Part of a small language model's weights: LayerNorm before each block, tied embeddings.
Each number is 500 + 25 x the weight over the matrix's rms, rounded and kept within 0 to 999. Layers, rows and columns count from 0. Numbers have three digits each.

# layer 5 MLP up, 768x96, rms 0.0962, rows 692-767, columns 0-47
527473499480466474491517540520513519493489515512491522524489461451446535514490462538569500520478500523486528469492487461473490524477505496504482
490522569462520475512485529508479476478499511510494492504515503494495500493528505487488500533482501486500471494504543556504435522489480481484495
512525484461501527481520518494504510530462458481458494462533464492477477516492515499506521489468519498461497482497509508501509545479496500529504
487454498472500473509461530501482528504461481468533526503472521515538504514492504519500506491493491505504529480485535533463508441546496463532477
545496526505506466484513494538500535504535518531559480504451471501506508481522491456490469519454477501476499498520508503490477480534494489486481
510494542492535509510505489516482467473497517484471490457529494535500529483507473461505475524472504471523461478508468513494528499423476541501551
510507491528508515509483503517460533493505481507477491515535440535475483489491487445458513502509453487513508494489500500501491542490521530510565
528475511461517497535465498551469508477491500522482475494512468473521469495488490482456540514537522537504461535520472478504532491485511504478513
461506509501479508456519507527496502541480476486492464453522490503459544499487504547456518523450485538477449475503513473514527534536439491538493
472515525526496507492536548518515505483481480473476493454442515501520551509509477478483501510452542508485532524524485499473564464529429559483505
502495509510515481503542485539453518460484465504519501508488482499511509452469516465513487477486502488469506512462502522533513484472507501529494
469482521504477552498520520482491501475481507505491498499551505489494480506480512516508521471467511508528537492485519524514459454481530514531534
497508490501473525479463503502517498493489505510533525527471488523484484498490499517515506467502487499457519491518478559543475538473464515464557
449502491481494510498457513460474486511541509500437468477492459512526508510487500498481477477542523513541547475575486488519500532435499519518486
525529509504514482488484493497490482510522520507484493521477505497497476527500489502473512493529484499532483468457493502453554512488465511442505
500497512496502536504472495522512511532528510495500478466510476509495471520521500481521490450523468499493485499507484521523508482523482485432466
498481471535503498551531487432522482533546479511488515521481488462497524502505495488499492494501504479500492463533497538503530468449506531450458
521467500552485503444479518493513498502486501464526534527512494480534502505471492509504521469496505503495513481480540482472535523486473500495516
499522536521487472489480558540541486524525538533519494495496471498436469498470525480532510502499501541486530488492524478513495505509499507505471
496521495505462485483511491522496485497527478501509478479525517516533536504485499474474494516509519528500531483520508506464503485483489489467474
509492506498496454474500501485451543494497446530510498465480464515535522444481487459458518457438482454513538491491494491486470478555530530494496
488539484455515472482529503517483486495527515493468502511552468476468538455474517543460553526536555465487496501489553509490514516548533528534491
519504524478493536540477522480467518536504523484525504472488508506523481463500515521491474467475450502497483474524487529518472535510513543492538
509495512552471489541515509491496547471537488496485469497503498519505441491521458493543474492469457530509510511515503474501486504460505521526522
508522461468516502490516509495496556479496510507516484490550469489485488494469484472428520486504523498492480463488511496490504519515485514561513
559583534487465448509477545491516521479458503488526481474506533467488525496517479473464458477465469487495487457487492490510505508519496506485542
530496522507533531478538530502454504497507502504506536531476484514501493477530496502525514504513484515502464517494511505520493475476507509488511
523504515511466551475533515535463462479547515512491509549510473534511517513522509512510469485508506524542488509487488503528470487491498491468446
553505496495523539481493534527481490476532518444492476498490527514510511504507526528502489477477527492481476509507499514468489469451479494446514
498465493482525534492498484506478500530512466482471497514519509516487494452510487480511514501517473474456503492518515491474494434547490479526495
485485528564475483459491539480504476510491474485473458454480489541517528477469490491510461509488541498494492457528536536531488485475522484499508
475500523504499489506485516500482519546455504478504516484527526548471534481511520538508475458480474485561522512505480525502499497484493450522483
483477524499481519466463508503516544482509471505525490509485501525507488522520509465523481490465467447470491436535529479490437526481498538456451
439519549504478514478508543551501498448491496451477487500514475498517516496455481454479498443537532492505473500461523502532471519522512522548513
528519461519451504472555512521519514473497494519502500508532528506517532481512445518534526456505470507484525491512551482510482476483531547526477
482508523539474488538471520499512518485509494520484463499513529489479493536510492449516477524501494503500516513525510511500541502521475515520499
474486484524455450507502500450519562417468523485480454503470455484487511509503480472499494464491524454436499487473519508467514511531504529471537
453514474520489560524528536501513539553470518502472469522514476530472469544492502518484525450518447501577507459526551491495461507509529497504473
514491475519426504491500494502521526494507499533486433502488478548514489531533524520524466540474495524490457489527530464530471499480482502516474
485504479486498509493528502539468504519465477498473449478492501473508486556540509470508481482497521482481489494532476478524464522510485451554464
493484524552490500482559489464452523492523484517465442492481464513500477524536492467492485475492521489518490503468491489532511470520493478527462
521527480517458459544530562508537512509517497516549479520528484483524504483477505514493520470507502556498494493493479464495548483462476481507516
553544501467478495484466517516473516512507557514514525488507510521479505545453523520495513478508469475463518469487502458507491498455475512463465
506504547466473464567526473436521476506497503444515477466507542441519510492497468481507487545444456439536482504521525498475488462499506496549481
506479455484521505506512544497507541470463449479507517482499514471490511486482506513523512487514527499511493526461508506515519496497493553498508
497516492472502512472495480468433493486482435470488488475482514517517485486490463515436485472526482478496480487487511492530505492522494512521477
484523542494476490511488556486482488519492522529523529502505504463500502528456515528488503512501511506473495478491512495517507484523481519498531
460550506520483507495495516478464512508480524454492498513546494485483500513494530530507526498517453506515536477514485503490500506473507483489509
508509506477495507538523478495479538498476520539496454506537463493464464516508498487489534474514481511518512511484477491551438498517511499502486
555569500475522510515495469494467531499526513433527512460463541540522480483497471527480492452479500500481543469491480494539492477455523476494497
485491511469508475512520520473472517521459486463475516484479502496481508494525491515485482526522557482538527495509552477457493501524498503499477
474499521523458521471481460508551463448567534479518514455469521529450421490506485479488511514557508590529490508510497514507506531510536533470440
489484508528465439526501502462492517477507484477493504490498532485501515525478469518495507558494486490546536499511488527519530467499492480551520
526491461472510487492481586462511501482490490487533524502526495489523486444493487541510524467493529487532482475482507494497509446494559454510475
518485549455528472474474528508578478498473514507503494508480448449465552539493506509466493490517491480454505447518527502548467520514459535495489
512464497469499468463499508465469488476519507460501497494470499526499508541480522556516476456530491500502529503531488524513503475499469490453475
539529510453534482518492562526505526442441461487499548486496508528508480474545495528496525493496469518527527465527482521556441508533493489513516
529524510497525479521527509500481465466495544504507524511509493528449500510523495510475499512512455498541522499500529495550502512504504530471498
520487462510490514506513478496502527489496538470539498495486527483518498440483511507471537510492507499490505489487446511482529473494510478458451
496480507508493503466517456466463542473496501559498441477487473462523448496464497474515515462504444489472514483495486468541484506488498518489516
488465466462492521490476497471516522470500498505504514488500490516496510500491489456489500484512497502509522466483502494478522473525502498527504
520522477494525530515561529494457488484503512487471520494489476517509511552475511510512522543511486497488506473514512506499513477491518529510487
497510517509517464527518523520494525494508484469525474516516494511473492494479549537560490512464515472503506484521485475501474494438480466540522
457508486475529503529478475474532536531474464482470486513496529485496479500510478441525485471467504535519532457506500538515558496508533511489512
484478489486529530498476475475517502506478517505507534451504509487466497475494506505557513485495501508522497511472491526496490507498505530503508
500452535434458500504537521482527528503494495493536494562466509492483465508447535513528445538466492496497534483507478480537501495512495489497499
518515487498523543492496478542473552471494504503509488461535455502500468501467506511504519515512523464495512495513493481476503501464510512519492
510510462511483554483491483552540524477485528484476502510506466513458493507521509511521487518504452525524490494499502511490454493484461551475449
494475482512543494490504512529472472510511479486496494487418496517510478480513500529435485480469456475485490493514497507469512470542460494470456
496490517487571496457533516504488445483486584524517499472530503472484497474472485527446505474558498475489491475518491500510495491498470512471500
553504516480513511522529493518493530436481498537501494521509425512523495476506504512525528517516522475496449466521536449489494485543490486509478
516533483523521500521486497519532502455523495521510513460503496536531474466473480521506503519494494479544514455518512520551524497538472509502516
474501504508504535508504512461494521469480549474463480478517472525482468515495513493472512475480524471537485495502525564496489493522519523536480
509459502477475509515496505542519495482516544499477469489471500499531478504475531508484480512499465494528464518501506458491481448486510468520439
461501433499474475482541495499473487518483468482506458476507499564515497455455475504516485465478526493505495527516509501489565516463495574482447
505526508496532520506534524492472462500506475476524512505482516520459536496499496459499509500480532501430505503519483496497476450479549481524521
# layer 5 MLP down (transposed), 768x96, rms 0.0962, rows 692-767, columns 0-47
504499532495474448522502517494478519524499508532472471500502509462513495499487475518494477505488520487538492511521465489493501563498548481490515
496486491501519535462535514468527480519461500502514501490524496446529520478422477485532506488534533524515518455493537502518471533479529463530544
535499506497510549515506461505513566501508515527545441439465477521553465522475546521515467466466430530505483493506527475470506446495509518486483
494495449512497497484502501508505526497487508489494526493471526515532505482515494504508529484490506486487503497520492537481481501478482502491486
482480517560513495513508493522484498526502499488517506501495518540490516524507539472475466508494520520473541494502492516488506492493498512503446
469466488459438511537551518498465505521532488524493494489522515510495508505519465508519485532496487486559471499509453515456488508507518472541547
561493500518523447527491515479509534455483520500488512510448459511499528537491481540493514514507544525530470485498514491466477499506484480480499
500529527477520542474464494516492465540514477524497488489485536483462473463542452507546499495552442515521515524449467508561513466533479489525475
543459461435511482487520498506511531496524488516449496458522519513498476504504488504504485494539510516536544459524513494514529469529520510504510
533471510523467513516506471492514466508504471455495471509472499460460526507508475530492516493532520567517531529501448478490466505476471474456472
498488512508482467515523502499503477490517503464502485503499530509511507474453530492507491481506514509507531510491461531492511490470551478512517
477455480506493447489495435504497539449463486497474506479497491492507491507503505483493469494477512454475499519499488476511495499462457479512516
520523497467515481500464477464506505501540500508494499522526471547475501517501530499510454521456493492490526495504471465508540490531509455480474
499526515517464513462502534489507498495542493465535472492464535543457455496518497485501519472523500516490491487491537465486522483523510540491478
462482526525491483487518493482509452463460501472468479476475492502484495502493499484475449509464498487502492494552485523469498482479487525492501
473508504501499495497501550505478487527476517486501498537497506470532522485507501507482477499492485494486504494497501468483498510520503511526532
485507491511513527538547476512521523541499487519537493509511464479497514521520532517507480542472483516505498538506465468563443495499496484490517
481531525524484498508537537507510539518515493499539484494542520464559517489491446495494512520523492475456522487509505489481501474484499495536487
480482505494481486468494498497551521499532521459540511463514514504463508524490496510498494503452505497490535509493510502488469489485474513527518
512506470496495501511488501499498518512497512469512531475517481533500482535491501512474512510531500492526506498503486507499490508524494495480518
520520476498479500457519514510478519526483494509544498584498497517514550476485505448504490468423509491537514537516526485492535546528513522518518
483488502561553532520510544546487478480486463493480496536443497458522489508495468472500508497450473507483494499485531476488494517468484494460508
486560491483518513535496462468518548498519545475473521499476497501506469535454519482497526515530474459520508520495540525513446521513490506501549
548474446483532453489490477523512524467482491481517531521474518494507511522484454507504469456488491486455498481498464495542509545527475516503549
470488455470521492547495574505554486509539500496477514509481537478485477501510511493531501491540500484502514473540506526458509511537510517519517
459462491508485506513506492487490537500527504529498461512533461556537497515535516495487468516461529452497479500487531547532442526509526523508504
521498514512485513496499497499496509512496485513508529506505524482494487512493502481490542473506523490494500482502514509482513530504509514493500
500525510528481491498495469491503513497458500484495530499521502466497483503489473502498464488473486488524509462481527468490464530444511499520505
479485522484477468457496513466498502523516543507519520505498496486503462470502491479444487509528498474524513459499466525478482488497530511475501
470515483527440505515506517500514540471469486504546461475539519495472506467437502517467477538535501494511535505491484492505484480477518536536496
613448466542542475472543493562424519470523489533501495511498486500497535467493508541547508441521511530485499523456434487539509517483501503527497
515457548482501505502490478482534509485528519472465483501497474442511490450462490482508526466505483487510474499510468483456455511531476501452531
506476537479473580491484467529563506489485475541504529489466540481489489526496520515528459482553470484511551515406481517518529479508496510551492
493490540523500470491441511542508520443511540483533532475479470486465524538492525505532553440491508468530525504504517484480510482540487496499570
500468522456508498483486502510531503543467450478500528493486524467503497540532481525485538508462524481478491504465492530526484545530498506507497
489513483497477497516519463529502502464493530476498492496493511488548509496505505559505501486537512521512528528513537478476513545505515468534457
502508500506461493500509473510537448478497542491497516502525495495525474524482511522528515506502527464543507394468548516485496463531499488513483
501473500538502504512534521504542544509526497480501504480519537485543546524505497530512518542463461491524514506542459449497502516485528476444524
487498488496517487485483496514516520540541448520461513485541459467471492564499478555507501469469496528466567499521462499523539564480530535551463
499483516448536487528562477511552487501429493470522513490507506488588560500476523501552457485516455482482439504489539503517471468483512531527538
444475479512518484463496483522459515511474510522469475517508499534520506507516526474495463489520509493507512525468481517534470452523491491560502
491487477511511502495513494489498480492501515504531518512520500540483508530515527498500489509522494491500493486537520515536466508554489505518490
465504488513547522518476469528499485473495510512518512500498456462541490484485536518463477548535507552501527534501529517509493474495496490498495
505542533498490492558536444520528473471534495514531436507478534524534496501530505515441491610459450449501447534572471461525495503495489452523467
477476498529486493537512459489482468488529500509535495469505521520487474509511497500506506493478485450514490520504487507488484477518500498494501
509530498507475474534471536497514499538508480462483482509553521512469527513474489532482495487498510482502478482457499523485538502501499514477467
517500490524502503504472480467485505511471519465501482477462477470498505482520500520523519514492486541520477502504509496482489476477479492507487
510473527496537498508505476505488469503488526511485501537475516482478495517496496481461477515501499484511504491498506487522496475497520507546485
518507496493523481518505532499468495491483541501500503508487498505503502509469478515511526529508525516474523497514500475518503503515493500503513
499494474497531499528461515458516485489532538485507504526504457505499501500490541500529455500513471452454483495533514502483570486521509563452486
481511483480540530557505522503485501486497538572484537499510459536494486516477521537499530532507478519491539463465540497500546525465487498510540
493503497513502548526512507508512474454546522476577509496475542503513530515494511531505532493551481544489491529474510463498517484512509540547515
507503458474486506500533499520509532511477536495479452518456474496496525479550539486552487505480506515482495512519501497515496498471528513442478
499513420480491483538483538519536539479525495504554499477540517542514474505503473540462552488503491508502471478471470474484519489586461517498493
479496493491463478470485531500499510528472502514447498528551518508493510503466464556495498502480481429526521483462477547479496502506530513546503
517513520515530558498497513508482555527491517511513511512526502513480462546514516483495479528481485484516542500514489487493495473529500522469493
502519525532520474485498519479541509487470546509510474512506498522483508454552528490521518540489434477551490561487517488515485490546476521508508
481504511509485465505470443516516505503481492478473457489573523513507527511490505533494520492527474494480495499499557505492519484532472508509470
455447495492477485550482491464486532485469508527472495488528530473510521487478512504483526492496495496449486449492510492451499504506492516517491
511474490513516535458531517509504511538461514527485483471466469460482481516461487493530498480500497509508539452504483497522487467531525475522510
512496512488495515503511492514546512482489482525519510523478501531503530527546519490528508501467543489510484521520536521529509540561467521521526
501486520469513510518500484536531545489464491512471477528485472486508478527495572500480490543559529471486519509488480513494459477509515517549538
461477513507495485540498467476503538518549535481473548436547510497486495516507485505472471493511496479502490515503521520512477485525510517552497
479482521527523496535473500498474471482493486477482484488516423511457438486560472513468446468497545488516508430519533518497513484450504448485510
496511492493512513501535513504479506506482463474533491457453491520507479478537539498491502486478505506480469512537485502541494541488493509510521
489528482509486495483446506501516540495485440448490498484498522503502514494507471494497494495497504498532520500503467485502495500467464511473504
445500506518520485511458510557523525504543500502528504508516430471526531509487502475478546533497521488465446503494472478535554514502490505484571
492529505516478511508471562446553522516476471503455465552521557493503481488509528519505484490458483534507531538527484473504470462460465458521516
559463558481476487474471531457554472514495487486542499537505507469497470515504502525494488470486510486504488523497485502489488512519527485519485
557496485496520526558488470485473539474515458536509475468475458511440507471497530475511493499495522509530515569499530425438522462462539493441464
534467525512497533461517453472464486456517510498501509537496532540499484469495554490473453520497515447500514528493498511529502487514476493510543
496505483523534525507508490526531500510531492528500511485509523496523526485546521490511516512485498509518503529517530474514525460523475501504482
489495494516524469510524475501543536451528497506444488481520477477449493491490513505534506481535481501522503490505496508475468483518472475546549
484493461499517539504501503514504470465468478493546485474485504563505480531495504500480475506532524500547525504464536499493449526524484494503544
491495478544502525531528481483451496545480454529500482491572478520555463479393509477536528491485477460543490494495480449505520518551478444492493
520502515549452467486463499467479473518508493466469545507499527494456468486477475529508477478518530493533522494518512545529519516493490491505485